config.toml
norm = "rmsnorm"
norm_place = "pre"
positions = "rope"
rope_base = 500000.0
bias = "qkv"
init_std_qkv = 0.0509
init_std_down = 0.0
beta1 = 0.95
decay_fraction = 1.0
final_lr_fraction = 0.02
z_loss = 0.0001
train_tokens = 412600000
steps = 1934
Each number is 128 + 24 x the weight over its row's rms, rounded and kept within 0 to 255. Layers, rows and columns count from 0. The size above them is the row's rms in percent of the matrix's.

# layer 2 MLP down (transposed), 320x128, rms 0.148, rows 213-247, columns 0-63
size [ 95 107 100 101  95 101 103 109 105 103 103 102 104  93 104  92 105 103 103  95  92 102  97 106  96 105 102  99  99 109 100 106 101  99 100]
[[118 150 104 140  94 132 124 161 150 154 143 127 137  83 114 162 131 103 125 126 104  97 118 125 132 107 154 144 148 132 140 175 120 148 143 148 119 149 118 153 110  95 124 148 100 115 130 197 137  96 139 147  77 154 138  65  91 163 119 151 129 138 109 117]
 [122 138 138 100 114 141 128 122 142 144 172 130 145 110 114 138 162 136 109 109 129 161 154 111 171  80 125 114 150 118 144 127 121 143 158 154  99 152 130 167  96 132 145 127 156 101 185 148 134 125 145 159 118 103 111 125  69 132 117  90 109 101 150 128]
 [112 100 163 115 108 105  93 124 123 140  75 150 139 134 100 131 119 140 157 143 109 168 114 128 161 120 151 111 126 107 142 131 170 141 131 106 100 133 103 131 136 118 119 133 108  99 124  98 112 105 107  76 103  92 114 107 144  94 152 153 101 109  85 122]
 [106 113 100 112 124 125  95 120 130 115 139 106 126 144 135 168 110 190 128 148 179  91 138 142 174 131 154 126 113 170 109  72  83 141 121  88 145 130 104 127 111 168 137 133 115 116 123 108 118 107 121  90 118 151 102 127 101 133 117 153 124  89 145 131]
 [137 120 101 118 132 187 114 105 174 108 155 163  97 140 138 119 125  72 148 119 128 129 122 145 132 115 105 117 141 124 137 134 167 133 100 136 112 132 121 103 114 127 134 125 184 163 161 173 138 120 152 165  94 183 150 112  70 128 122 133 114 135 152  99]
 [145 104 163  59 151 117 141 121 151 193 105 128 133 136 140 118 124 128 129 176 151 133  69  90 129 104 134 140 123 125 156  98 110 100 117 104 128  98 106 142 107 122 118 168 161 155 122 117 113 145 124 123 114 135  98 125 123  69 146 131 159 126  87 141]
 [127  93 102 127 125 103 167 105 132 110 153 153 129 136 121 138 136 165 102 137 107  72 115 158 150 117 167 130 126 134  95 111 139 117 158 196 145 128 154 101 115 123  99 133 120 113 135 110 135 144 148 154 138  95 106 159 128 122 137 141 130  72 102  99]
 [156 151 130 105  74 157 113  92 174 166  85 110 133 141 107  88  94 147  99 124 140 134  83 116 105 161 187 126 140 117 104 163 124 134 113 126 134 128 118  78 137 106 110 107 174 141  98 154 142 102 118 126 123 134  83 141 143 123 152 137 122 115 101 124]
 [117 134  89 112 137 158 132 172 148 125 140 159 148 120 142 133 113  95 116  89 118 155 123 149 102 151 105 118 130 137 173 125 150 113 131 131 149 101  96 139 168 126 108 143 157 144 125 126 118 101 128 133 119 154 154 177 132 159 125 114 111 170 160 165]
 [141 135 124 163 119 178 117 134 131 141 125 129 161 119 162  86 143 186 132 137 118 136 169 117 115 151 132 129 158 155 150 138 143 104 116 133 126 126 146 154  89  84 151 143 139 151 154 122  87 104 167 129  95 107 135 144 119 128 161 145  90  69 149 119]
 [120 131 129 136 112 142 112  69 122 140 113 123 138  76  73 146 150 147 121 101 126 111 141  99 144  85 114 123 140 130 129 102 131 122 159 144 140  94 134 148 139 123 164 175 175 153 127 130 127 115 125 130 131 136 175 104 141  83 160 103 135 121 128  88]
 [144 161 138 176 112 142 160 129 112 104 144 131 143 155 125 121 130 109  82 151  94 125 144 159  87 121 130  94 137 122  83 134 107 130 182 129 109 147  92 131 116 120 141 137 163 130 130 115 117 161 144  97 151 116 163 139  84 154 142 121 117 148 134 133]
 [ 95 110 105 158 117 111 153 152 116 160 170 119 171 110 112 138 116 157  74 121 131 152 139 102 101 162 152 155 117 171 147 117 134  77 104  91 115 123 153 129 153 105 120 106 131 135 118 139 122 101 127 114 144  91 129 129 124 161  93 133 129 151 122 109]
 [133 129 143  87 113 107 123 131 128 161 107 138 127 105 145 159 139 141 108 160 150 114 122 150 176 136 190 133 112 121  92 116 181  98 153 123 122 130 139 106 151 107 161 123 108 133 118 118  95 131 103 159 139 136 104  92 141  97 130 130 123 144 100 132]
 [162 137 125 135 143 117 144  82 144 133 133 121 165 139  95 113 126 150 185 155 155 125 151 114 101 141  95 159 134 124 151 107  60 125 141 103 165 109 119 153 120 129 136 109 135 160 161 127  80 145 144  95 153 156 122 150 134 125 178 109 150 122 116 133]
 [140 164 113 131  98  77 100 155 118 118 163  99 132 120 126 134 110 136 155 150 158 124 100 139 132 161 154 122 103 109 132 142  92 112 122 124 122 114 122 128 170 167 102 141 131 117 101 128 104 131 154 134 126 169 127 154 117 115 117  90 139 116 128 142]
 [128 128 109  97 108 116 128 102 117 152 142 143 126 136 168  93 137 162  91 113 104 110  89 134 128 136  94  84 125 132 122 143  89 129 153 120 151 100 107 160 141 115 128 106 148 106 126 114 126 166 136 147  60 119 138 170  87 122 160 156 107 131 137 135]
 [151 145 130 135 131 143 143 104 112 120 129 123 126 105  91 122 172 151  77 163 120 103 149 136 109 125 144 110 147 131  90 129 149  79 133 168 103 115 118 104 129 162 103 148  98 163 134 138 161 127 168 168 154 138 144 112 125  81 142 122 117 135 125 156]
 [150 128 127 145 136 126 127  90  93 147  71 139 121 142  93 124 143 151 114 120 158 130 123 149 108 129 175 159 119 111 136  95 121 151 116  96 124 114 159 103 133 153  97 139 163 124 123 106 106 133  75  79 145 134 122 153 177 130 162 110 116 135 110 160]
 [109 132 116  91 116 147  98 102 107 130 113 148 138 145 135 143 102 171 140 158 106  90 150 105 124  84 119 101 149 127 139 100 140 139 149 122 114 116 100 124 144  89 119 170 113 134 153 153  81 151 120  90 144  88 105 134  99 130 124 166  82 104 144 149]
 [135 173 116 142 117 128  92 116 157 136 166 134  76 143 121 175 109 135 154 131 144 109  99 141 167 122 157 102 121 139 112 126 126 117 144 126 152  94 108 109 131 125 157  96 126 148 137 140 175 136 115 132 106 152 107 110 144 113 102  79 112 167 101 151]
 [157 130 177 160 108 103 116 144  99 123 124 152 127 144 120 122 154  90 131 119 115 157 134 112 165 103 121 126 166 115 116 161 119 155 151 131 128 148 133  97 174 117 121 132 141 131 140  85 152 173  80 115 168 177  95 130 144 131 146 126 100 136 148 138]
 [131 160 150 122 113  85 128 142 173 139 119 139 140 123 151 128  98  87 120 115 113 122 111 144 122 109 151 104 182 129 155 136  91 160 136  90 109 118 112 134 126 129 146 135 133 123 127 125 145 174 166 134 129 132  79 113 105  55 114 136 137 147 108  95]
 [136 114 111 116 145 128 137 138 158 148 125 153 104 104 126 124 102 155 127 115 147 184  97 139 115 133 156 100 155 158 121  95 153 146  79  86 122 140 123 110 138  88 147 105 127 163 118 167 121 150 120 159 105 161 133 138  91 150 133 132 150 143 165 124]
 [104 140 113 139 159 168  79 147 121 191 128 150  89  82 131 133 142  96 108 151 128 109  85 121 119 114 114 139 121 110 147 116 120 111 157 135 128 154 153 125 134 133 137 109  70 154 127  98  85 115  85 125 165 128 148 125 112 133 138 119 139 135 131 141]
 [ 92  91 101 173 154 124  91  73 147 140 158 117  98 151 102 181 179 144 122 102 144 150 151 102 132 144 105 106 149 133 133 117 139 141  96 108 137 175 136 114 150  97 167  95 111 132 130 186 144 150  92 125  88 122 127 117 158 132 127 137 171 175 119 148]
 [101 139 116 120 166 120 157 122 153 148 123  98 115 113 137 118 102  91 124 158 150  87 123 131 110 137 143 152 118 106 112 170 127  85  88 136 136 134 132 162 132 129 126  97 113 115 109 169 153  99 119 148 126 151 185 172 140 134  81 110 123 149 174 102]
 [146 130 116 122 133 154 136  92 111 123 104 114  95 150 135 151 116 130  87 131 135 164 177 112 154 114 138 102 151 150 106 108 102 158 146 145 153 118 149 119 167  90 146 163 132 154 142  95 173 129 125 121 138 129 160 170 146 121  94  71 125 152 126 151]
 [137 114 124 114 140 102 140  91 123 122 139 153 105 128 136 134 140 139 112 114  78 151 111 151 119 176 151 171  83 171 118 150 136 114 106 117 148 101  69 130 134 131 122 113  52  92 149 158  82 145 118 123  96 148 147 129 109  98 136  94 153 100 124  78]
 [118 115 156 121 143 135 170 155 133 106 158 129 164  89  87 148 182 111 116 106 138 163 129 127 108 110 145  92 114 146 124 108 164 152 129 116 131 138 134  90 131 128 173  91 102 120 136 121 117 129 159 123 109 121 119  81 150 158 111 106 124 142 140 163]
 [148 126  92 179 128 176 101 160 143 137 151 128 103 125 103 135 132 133 161 131  82 142 158 119 136 132  87  90 138 147 163 169 101 169  84 163 137 143 110 154 123 162 139 151 159 115 123 127 115 122 123 153 153 154 118  85 114 154 163 143 142 126 139 141]
 [ 70 159 131 120 150  98  96 105  84 117 118 150 123 139 135 137 104 125 114 108 145 124 123 129 107 126  96 104 119 154 139 107 156 115 120 152 167 127 119  80 162 131 138 115 116 118 133 140 163 147 142 146 115 171 104 111 133 124 153 136 102 147 140 132]
 [122 110 105 134 130 175 153 119 146  93 158 126  96  92 137 163  78 140 113 164 148 136 103 145 141 123 158 180  90  95 168  75 152  79 134 111 117 120 132 168 132 177 128  96 140 154 118 122 133 128  88 174 134 107 139  88  84 135 136 173 116 144 123 133]
 [115 137  82 160 184 127 167 136 154 103 140 121 134 118 115 156 130 126 129 102 137 138 113 126  91 160 153 108 136  97 136 126 133 131 167 145 116 133 139  85 103 112 128 129 153 145 144 146 137 133 102 173 132 152 162 101 122 142 137 181 122 159 117 188]
 [139 158 126 159 127 126 111 102 163 145 142 156 121 153 114  78 131 126 112 125  85 149 121 125 101 108 140 132 125 145 140 136 105 176  97 165 141  72 114 166 106 122 126 109 147 101 137 115 151 148 135 107 146 125 135 175 131 106  88 141 107 116 182 123]]
# layer 2 MLP gate, 320x128, rms 0.174, rows 214-248, columns 0-63
size [109 107  94 112 105 114 101  93 101  95 107  98 126 126  86  97 114 100  97 103  99 100  99  81 100 103  99 102  86 116  98  97  85 123 108]
[[ 99 103 133 132 117 152 155 170  68 125 115 126 127  87 141 107 136 131 148  84 156 101 121 135 149  95 148 106 153 115 148 117 135 150 161  77 123 158 120 125  80 113 101 106 136 114  66 130 113 123 128 141 165 145 140 108 104 126 128 119 154 131 140 162]
 [118 123 125  95 130 159 147 110 168 133 109 130 134 144 155 127 113 128 124 149 112 165 104 143 131 139 100 143  78 116 143 144 122 103 150 117 152  85 102 140 143 119 153 123 140 124 137  86 151  84 136 115 115 104 123 155 171 102 154 100 100 148 152 133]
 [ 68 162 111 173 122 187 111 105 189  78 113 180 136 129 147 143 122 140 111 125 163 113  90 159 159  93 129  98  82 102 128 145 152 104 133 144 149 120 100 107 173 125 129 119 129 160 131 102 162 154 133 150 143 128 100 134 156 140 135 151 133 106 121 126]
 [180 157 120 157 112 148 120 116 139 154 124  95  81 122 131 140 145 123  91 147 129 156 132 120 148 125 124 108 138 140 144 120 178 131 143 133 107 148 148 142  88  93 170 113 111 129 172 147 155 119 119 128 118 139 162 129 100 134 125 138 168 135 120 136]
 [143 167 160 164 129 100 114 149 164 101 101 148 100 167 121 122 136  73 131 148 127  91 138 131 156  86 114 164 139 126 114 121 127 128 154  97 152 127 149 129 131 122 123 155 115 168 147  85 124  87  91 136 121 105 158  78 158 119 134 132 127 123 138 136]
 [121 138 134 153 195 115 106 142 110 100 130 147 162 113 123 135 133 152 139  90 139 157 127 125 133 165  91 145 138 128 101 124 109  89  88  90 121 114 150 124 135 168 133 128 102 149 138 104 145 124  91 125 145 104  94 125 147 100 182 148 127 107 131 147]
 [129 164 114  76 148 149 104 101 108 134  94 108 123 105 171 137 115 139 127 168 110 136 103 147 122 123 161 116 143 151 146 199 129 120 120 120  85 151 132 107 126 140 108  98 102 137 108 195 108  82 155 147 146 138 136 171 122 137 139 132 124 116 147 147]
 [126 137 184 127 126 149 113 122 138 100 155 132 139 134 170 112 125 156 124 148 105 187 102 112 129 131 104  95 110 186 126 145 141 160 134 139 104 112 159 164 135 101 118 122 183 154 150 142 129 142 127 139 139 134 127 126 135 127 135  83  91 182 111 109]
 [116 122 141 156 118 165 108 146 134 128 101 130 143 112 168  93 128 160 121 152 107 134 168 148  93 139 134 114 147 100 180 115 124 121 154 155 103 122 152 157 104 153 119 138 141 127 133 105 121  98 144 114  63 110 156 153 133 132 127 124  72 127 133 168]
 [130 187 130  85 142  99 110 145 136 106 104 125 119 114 135 105 118 121 165 108 120 137 165 139 106 141  81 122  98 129 127  75 137 151 125 152 114 151 138 163 113 107 157 108 117 144 133 161 130 117 103 120 143 135 153  94 163 123  98 171 125  92 119 155]
 [140 149  97 132 155 167  90  94 105 121 102 119 117 121 132 111 115 183 119 136 119 157 148 136 153 110 129 143 148 144 154  89 129 118 130  97 116 151 134 125 118 105  98 146 112 144 115 154 142 112 158 197 112 105 103 138 115 163  97 104  91 101 162 128]
 [ 97 130 164 116 119 178 173 100 146 138 158 164  90 108 151 115 111 165 160 116 163 141 156 115 145 150 126 156 138 127 143 107 109 137 170 149 129 178 115 167 192 104 134 134 123 116  99 111 100  66  96 152 136 115 147 125 117 110 123 157  95 108 115 122]
 [150 134 146 176 142 113  96 137 142  85 116 152 113 115  99 165 140 118 109 127 140  98 129 121 114 120 123 162 116  97 113 107 160 116 158  90 155 142 198 138 102 161  98 122 162 126 120 114  82 157 126 153 122 147  82 139 145 162 142 147 155 175 145 124]
 [133 171 100 130 153 101 173 133 141 129 115 160 125  74 150 123 126 100 123 153 144 164 121 120 106 106  82 152 153 124 120  98 157 132 110 106 136 116 140  94 124 144 124  91 118 139 129 116 113 147 126 138 109  80 111 125  56 171  97 133 120 118 150 141]
 [138 133 150 126 133  98 149 146 133 116 125 127 104 119 119 137 154 130 131 133 138 103 129 120 114 136 151  93 142  62 122 144 145 120 130 114 153  89 154 153 146 149 161 128 103  94 136 142 160 133 197 135 139 152  79  82 102  87 153  84 104 167 128 115]
 [129  93 164 102 117 154 107 115 116 113 119 128 140  93  99 120 123 128 148 135 115 100 158 156 112 143 138 116 117 133 115 159 142 188 130 195 114  90 123 144 128 105 114 184 124 125 149 116 175  94 136 160 153 119  93  83 176 129 118 131 118 104 141 145]
 [155  90 101  88 173 102 149 146 159 162 118 125 138 148 131 130 159 139 140 113 117  89 114 126 152 157 116 112 148 153 104 127 163 143 115  54 185  92 116 119 110 114 160 121 138 154 119 157 133 165 138 163  55 101 138 118 125 147 118 151 129  91 136 126]
 [154 135 118 167 117 145  92 156 149 136 138 110 107 138 110 146 120 121 128  94 108 137 134 118 121 139 130 175 148 137 148 127 131 139 141 155 125 145 124 126 145 124 133 153 106 116 107 121 104 132 197 160 117 106 117  93 116 148 114 126  95 168 171 141]
 [131 125 125 174 151 121 149 119 123 100 109 123  85 147 157  90 175 106 102 130 130  91 136 130 128 147 121 108 120 106 137 134 151 111 123 134 168 144 146 123 134 101 170 176 118  91 116 119 108 129 152 138 132 130 177 104  74 161 112 152  88 138 129 131]
 [128 153  96  92 151  72 119 170 125  98 149 133 162 160 101 147 113 177 146 137 144 107  69 147 135 122 181 120 150 111 176 131  91 120 128 112 103 124 128 134  92 127 107 162 110 103 124 129 119 178  91 133 160 123 132  79 120 123 138 161  92 142 114 135]
 [122 151 137 101 151 123 138 127 121 125 125 104 144 155 126 116 114 167 106 117 109 114 185 197 118 142 128 141 129 149 140 116 102 150 120 131 128  99 101 176 108 115 136 106 138 130 125 138 144 130 119 135 124 115 131 136  70 100 174 185 167 130 102  93]
 [170 141 121 160 128 171 111 145 117 191 102 105 101  96 145 126 106 158  90 148 141  82 123 105 131 127  95 135 109 151 137 111 146 155 129 167 116 113 155 105 120  95 145 107 125 138 106 123 140 121 100  98 130 143 117 150 131 121 103 118 167 137 129 158]
 [117 127 118 124 137 151  91 124 132 110 113  73 180  71 144 131 152 135 103  98 137 125 141 127 119 132 118 116 114 141 138 100 148 172  99  72 138 158 119 117 137 129 139 130 129 162 111 154 150 145 166 151 137 146 103 124 153 120 156 157 145 105 147 113]
 [105 127 104 137 165 171 115 133 136 122 148 132 156  75 100 102  56 129 144 121 123 119 158 118 108 132  88 160  93 133 150 114 142 138 105 104 148 118 113 170 129 121 135 175  92 146 100 129 131 116 119 136 105  92  97 124 102 153 167 123 116 128 160 101]
 [155 106 162 114 139  96 104 119 109 143 133 123  82 124 153 183  90 139 153 135 138 143  96 176 106 130 126 105 139 147 107 157 137 146 142 131 102 129  98 123 134 148 131 124 153 148 145 122  95 121 134 170 161 156 178  71 141 125 167  77 150 171 119 149]
 [ 86 104 163  94 129 144 119 118 114 139 133 114 166  98 128 169 108 124 108 142 125 128 184 167 105 178 143 133 126 135 164 155 124  96 102 157 179 106  77 155  95 152 127 136 134 106 131 182 142 137 136 115 151  94 184 121 128 123 117 139 118 140 140 123]
 [169 112 122 149 109 125 145 144 154 148 124 151 120 153 147 109 103 114 104 150 142 104 115  91 128 117 120 125 121 107 155 115 149 131 117  96 119 139 103 109 128 151 127 145 166 127  97 105 138 168 158 155 170 144 132 149 154 106 109 142  93  87 132 118]
 [104 103 173 102 164 141 125 154 107 134 143 108 188 134 121 135 149 110 139 130 109 148 135  87 111 115 182 159 146 129 116 133 112 173 128 120  92 184 112 123 125 151 132 133 101 159 133 144 131 130 142 124 135 109 107  90 156 101 142 114 115 145 129 120]
 [115 104 165 139 110 135 164 149 101 139 185 137 154  94 102  99 118 118 171  84  88 111  68 142 126 100 161 127 119 107 176 125 118 119 100  64 126 107 136 117 102 143 134 130 122 112 109 114 138 141 134 138 110 131 129 137 103 128  98 129  79 129 150 107]
 [156 105  99 147 173 129 156 147  99 120 167 101 145 142 107 160 116 116  95 130 174 118 126 112 133  94 138 132 115 164 148 121  98 118 113 129 106 137 142 137 108 146 122  60 189 159 127 100 105 150 115 114 149 133  88  89 123 127 106 152 136 128 152 137]
 [113 129 106 121 153 154 123 104  89 107 151 164 110 155 152 137 114 105 178 130 124 129 113 158 138 116 181 129 115 127 165 138  82 138 165  94 165 137 121 113  81 121 122 117 111 145 100 178 158 150  81 158 113 153 120 144 117 143 143 134  81 121 123 118]
 [126 189 139 115 134 179 127 115 120  90 164 120 143 112 143 137  95 132 132 136 119 128  85 119 143 136 131 121 121 104 170 132 138  85 140 103 114 120 133 171  99 150 158 129 162 152 129 119  89 191  96 143 137 159  91 115 131 156 200 129 153 126 142 139]
 [118  99 104 140 139 110 105 151 101  91 113 139 105 126 151 131 122 125 131 148 155 148  68 106 146 126 142 110 152 100 137 124 175 111 168 132 123 116 122 107 107 127 106 130 122 126 136 112 134 148 111 177 150 121 179 148 126 133  86 128  95 138 121 131]
 [113 147 142 154 144 162 119 121 158 140 120  92 109  94 119 140  87 123 127 132 106 119  59 118 118 129 132 113  75 149 139 104 168 119  96 144 155  82 136 117 135 137 113  95 149  98 151 133  92 116 143 130 143 152 130 131 125 142 128 133 122 150 190  94]
 [ 89 118 121 139 142 122 142 156 163 111 102 108 139 116 153 128 133 121 135 123 161 166 137 124 100 153 122 157 138 102 126 144 168 135 113 134 147 103 109  89 127 138 122 126 107 163 101  89 121 125 150 157 109 118 149 132 134 140  59 135 142 104 165 143]]
# layer 2 MLP up, 320x128, rms 0.165, rows 214-248, columns 0-63
size [111 103 101 107  99  97 107 106  98 103 101  98 114 106  93  99 109 100 100  95 106  94  99  87 102 108  95  98  99 107 100  90  90 114  99]
[[145 102 138 124  96 175 144 182 125  97 115 125 150  89 127 122 136 133 145 103 150 106 130 116 123 140 156  92 128 116 164 140 147 139 166 108 138 129 158 122 117 119 115 108 105 116 145 150 148 157 132 155 140 165 132 127 103 133 116 126 105 104 146 101]
 [157 180  99 138 103  87 137 100 146  94 124 156 118 105 116 110 116 112 158 157 149 133 148 149 124  96 156 124 120 156 143  87 129 143 106 104 144 114 101  88 145 125 134 117 115 166 121 150 118 123 109 133 123 146 123 120 105 160 156 200 152 124 124 136]
 [143 164 127 146 117 178 120 122 131 142  92 148 114  94 127 133 176 151 127 132 132 115  88 153 134 121 150 140 114 126  95 119 101 112 135 157  93 111 121 157 169 135 124  97 169  94  97  81 128 101 120 164 127 141 122 129 119 156 140 115 183 182 154 120]
 [102  81 127 138 133 135 135 131 110 142 114 120 144 149 151 148  91 188 105 114 137  95  90 114  99 141 131 141 163 143 108 150 168 173 126 153 165 114 125 103 173 157 120  83 115 129  97  59 165 148 134 117 133 145 108 142 158 110 127 117 140 136 156 121]
 [145 132 144  99 132 127 154 134 128 159 109 116 139 158 118 114 138 138 119 130  89 101 125 113 119 121 132 115 114  97 123 127 181  79 128 105 106  92 129 127 144 112 163 130 163 185  88 108 133 148 180 146 160 164 110  98 104 120 145 126 133 138 173 130]
 [ 88 130 143 114 137 137 158 161 133 135 105 163 120 127 163 124 153 127 127 136 177 101 119 156 138 127 114 135 186 143 130 140  88 106 132 135 131 110 130 139 137 153 168 120 135 128 104 123 119 114 104  65 132 177 148 108 177 101 126 108 159 120 134 129]
 [109 129 141 131 141 152 144  65 144 144  86 133 116 148 116  95 137 120 126  88 100 107 133  98 108 141 139 111 104 106  69 184  83 147 115 142 149 128 107  97 182  94 148 115 142 138 111 163 182 148 114 135 144 108 100 127 171 102 156 127 122 173 131 133]
 [ 79 130 118  76 129 121 124 153 130  88 159 143 128 111 106 120 132 132 107 153 142 104 160 143 144 139 153 156 114 141 140 128  88 133 151  97 111  72 144 179 119 141 117 154 118 149 115 140 122 123 136  88 145 155 149  89 137 173 137 172 173 133 145 171]
 [183 135  72 120 108 128 129 141 154 149 134  95 134 114 116 144 129 129 123 132 119 133 168 104 127 129  93 147 180 129 113 180 114  92 148 106 154 128 133 123 105 133 143 121 115 112 101 141 102 136 155 133 151 116 116 167 124 122 126 128 144  91 165 182]
 [144 126 146 134 156 145  89 108 154  97  89 124  79 100 101 132 165 117 148 111 154 138 143 121 150 141 118 127 153  68 125 148 103 150 136  82  90  95 108 156 162 129  73 120 147 149 108 125 115 142 120 113 126 137 138 134 116 105 126  95 134 187 149  76]
 [147 137 108 162 133 174 137 157  87 127 126 161 122 132 149 139 128 124 112 108  91 118 137 132 168 112 132 110 168 109 138 100 185 148 155 154 138 125 171 160 102 113 121 130 119 152 113 169 161 164 105 131 130 101 107 135 142 189  94 146 131 129 121 120]
 [129 139 110 117 106 128 124 127  92 108 128 165 146 148 146 153 140  80 112 148  81 153 146 137 149 166 116  60 154 126 143 153  82  88 142 135 105 131 160 137 109 135 146 161 157  79 102 128 112 141 163 150 139 105 131 161 117 133 132  89 117 151 132 107]
 [162 107 117 148 145 117 120 143 128  95 119 119 183 153 135 105 144 109 130  65 140 162 148 133 122 121 156 112 153 143 146 148 114 135 122 181 108 161 110 134 146 105 114  91 117 118 139 152 137 140 136 145 154  96 152 136 149 150 108 132 104 110 105 113]
 [114 118 148 106 133 111 134  95 149  89 131  90 145 105 142 164 136 129 175 140 163 107 111  98 168 126 131 161  92 126 163 127 103 102 153 160 137 148 124 170 136 135 104 136 149 147 110 145 139  95 138  85 159 166 111 104 102  88 164 153 137 140 116 149]
 [101 104  99 163 107 126 144 105 110 114 142 110 119 114 145 129 101 105 137 110 150 106 125 121 122 128 132 124 144 106 125 164 142 115 131 116 148 100 186 101 104 159 140  72  69 143 140 120 119 132 162 128 128 116 154 129  70 117 129 120 105 110 107  84]
 [149 146 107  59 126 120 115 109  86 139 101 100 127 147 117 122 111 115 125  90 105 100  64 128 148 157 126 115 154 111 109 188 118 124 144  97 135 115 122 137 114 126 132 170 142 164 149 211 165 118 113 167 126 117 140 145 147 130 132 107  97 111 125 136]
 [ 97 162 136 133 145 171 117 118  89 124 135 162  96 125 148 115 140 146 117 144 159 114 147  93 117  86 132 135 141 127 138 186  96 133  82 181 103 157  86 121 127 123 107 141 146 168 117 140 143 113 176 133 134 133 148 109 115 114 121 138 150 159 111 127]
 [ 94 142 143 118  95 142 158 115 141 130  79 129 135 110 102 157 129 142 107 167 149  85 115  99 107 107 164 160 117  84 103 144 167 117 121 106 108 114 130 100 101 127 132 142  98 136 161 142 152 118  79 113 140 125 107 161 172 116 145 120 116 125 135 156]
 [127 134 122 119 143 125 169 130 157 142 108 158 100 124 124 169 132 136 170 158 114 191 125 157 141 122 141 148 107 144 114 107  99 127 141 167 109 162 131 142 158 148 107 120 126 138 103 104 154 103 117 141 187 154 119 109 159 121 141 107 157 172 107 140]
 [143 137 100 147 168  85  90 155 155 151 115 155 153 126  78 128 121 143 117 159 146 146 128  90 155  68 118 106 136 124 137 153 112 138 133 135 129 146 152 139  88 117 106 173 132 143 134 146 153 171 115 159  92 126 136  95 126 138 149 154  99 148 124 121]
 [152 155 145 139 139 136 138 138 130 121 119 153 160 152  67 119 141 128  76 115 138 140 156 163 115 128 172 103 147  71 166 123 121 182 158 149 163 149 109 125 154 143 151 133 116 140 146 155 176 155  86 132 111 144 136 100  87 103  99 114 121 124 122 107]
 [118 139 129 128 108 103 134 134 134 101 158 142 116 175 123 106 175  89 173 115 121 126 103 151 126 141 144 113 141 119 134 114 125 107 104  85 140  97 112 126  99 166 100 177 142 125 106 192 128  99 158 148 119 162 150  81 132 136 114 101 105 116 151 105]
 [143 126  96 106 132 125  88 144 153 135  88 106 118 155 104 123 106 148 124 104 118 142 123 110 164 119 155 137 139 187 138 121 169 161  71 109  99 115  85 107 127 150 127  90 106 147 122 117 154 150 139 105 136 131 116 126  89  91 111 141 157 140 147 114]
 [ 94 144 122 164 145 196 106 140 131 118 114 138 168 125 143  86 154 139 140 139 165 115 145 115 134 126 105 112 105  97 138 135  81 153 122 143 110 137 134 168 132 112  94 145 141 119 125 120  89 143 122  99 151  95 115 141 114 101 144 108 121 132 134 103]
 [114 168 118 105 130  85 155 173 138 125 123 114 150 110  94 146 156 113  79 130 147 114 152 104 142 177 143 137 142 111 172  68 116 125 101 122 136 139 102 121  97 138 116 137 106 114 139 151 114 128 101 135 133 129 103 124 129  90 120 167 121 131 138 189]
 [103 123 117 128 141 130 164 162 162 139 130 167 132 151 146 151 126 154 148 113 153  95 104 117  97 123 146 136  84 100 158 177 109 110  91 169 141 113 135 101 179 122 143 132 122  89 136 115 123 134  95 150 166 107 112  96 130 147 156 147 100 142 131 133]
 [122 126 148 147 135 154 147 132 108 113 130 120 155 104 138 143 152 138 152 114 148 157 148  92 151  78 132 137 120  74 154 115  94 124 119 160 115 125 156 149 121 126 131 157 131 110  76 108 105 138 124 107 138 125 136 184 118  95 113 120 122 160 107 104]
 [ 96 125 149 112 155 108 149 133 138 136 143 137 119 120 119 113 136 123 132 154 116 155 131 113 139 140 181 131 125 175 148 153 113 164 115 180 102 179  99 108 138 124 137 125 103 152 137 121 146 194 107  98 171 127 106  76 109 103 133 160 154 118 165 139]
 [112 139 139 110 111 122 139 140 119 113 146 163 167 114 149 125 202 142 134 107 138  96 131 141 150 104 145 137 102 117 107 133 148 182 129 106 117 125  97 126 109 136 109 105  95 109 151 138 138 133 168 142  98  99 142 141 139 176 123 160 100 165 130 154]
 [155 143 158 100 132 101 138 161 150  88 138 140 128 126 108 144 125 110 153 111 133 142 121 124  90  91 144 132 160  96 153 117 133 151 125 115 103 115 157 136 163 176 140 104 141 146 126 103 113 130 146 134 143 148 130 159 149 114 130 141 119 107 147 126]
 [105  97 122 101 133  78 167 121 121 124 174 116 138 158 154 122  90 149 145 154 106  82 141 115 130  88 134 101 156 113 151 101  81  89 135  88 132 111 124 113  80 140 126 172 161 128 101 186 133 150 105 175 145 138 141 170 127 147 151 132 112 111 144 122]
 [ 91 152 102 130 154 135 181 134 174 106 132 134 135 129 143 146  79 170 133 128  93 162 139 115 173 110  92 169 104 149 175 144 133 122 132  87 132 132 162 159 118 153 106 113 107 172 174 185 150 101 149 135  98 130 140 136 118 111 125 128 149 108 127  89]
 [170 174 118 121 112 155 137 154 157 166 121  89 174 128 119 117 127 138 130 146  95 140 174 166 168 111 137 108 140 128 146 103 139 110 109 145 151 133 144 155 168 118 163 128 121 133 141 127 104 151 130  84  85 158 137 112 153 178 134 134 173 108 146 154]
 [132  69  71 148 131 142  99 107  98 137 104 171  93 145 106 165 145 138 143 108 154 153 122 104 167  89 117 128 124 135 110  84 140 121 124 134 104 150 147 135 123 160 106 158 123 109 131 174 100 111 126 117 179 116 125 143 104 128 138 142 158 126 136 122]
 [142 121 184 137 120 110 104 109 119 163 160 121 127 114 150 160 135 136 126 116 161 156  85 110 117 145 100 175 128 115 159 120 169  74 116  85 126 128 117 159 127  70 154 119 108 112 114 127 114 114 169 139  90 144 113 134 112 152 162  85 117 143 143 113]]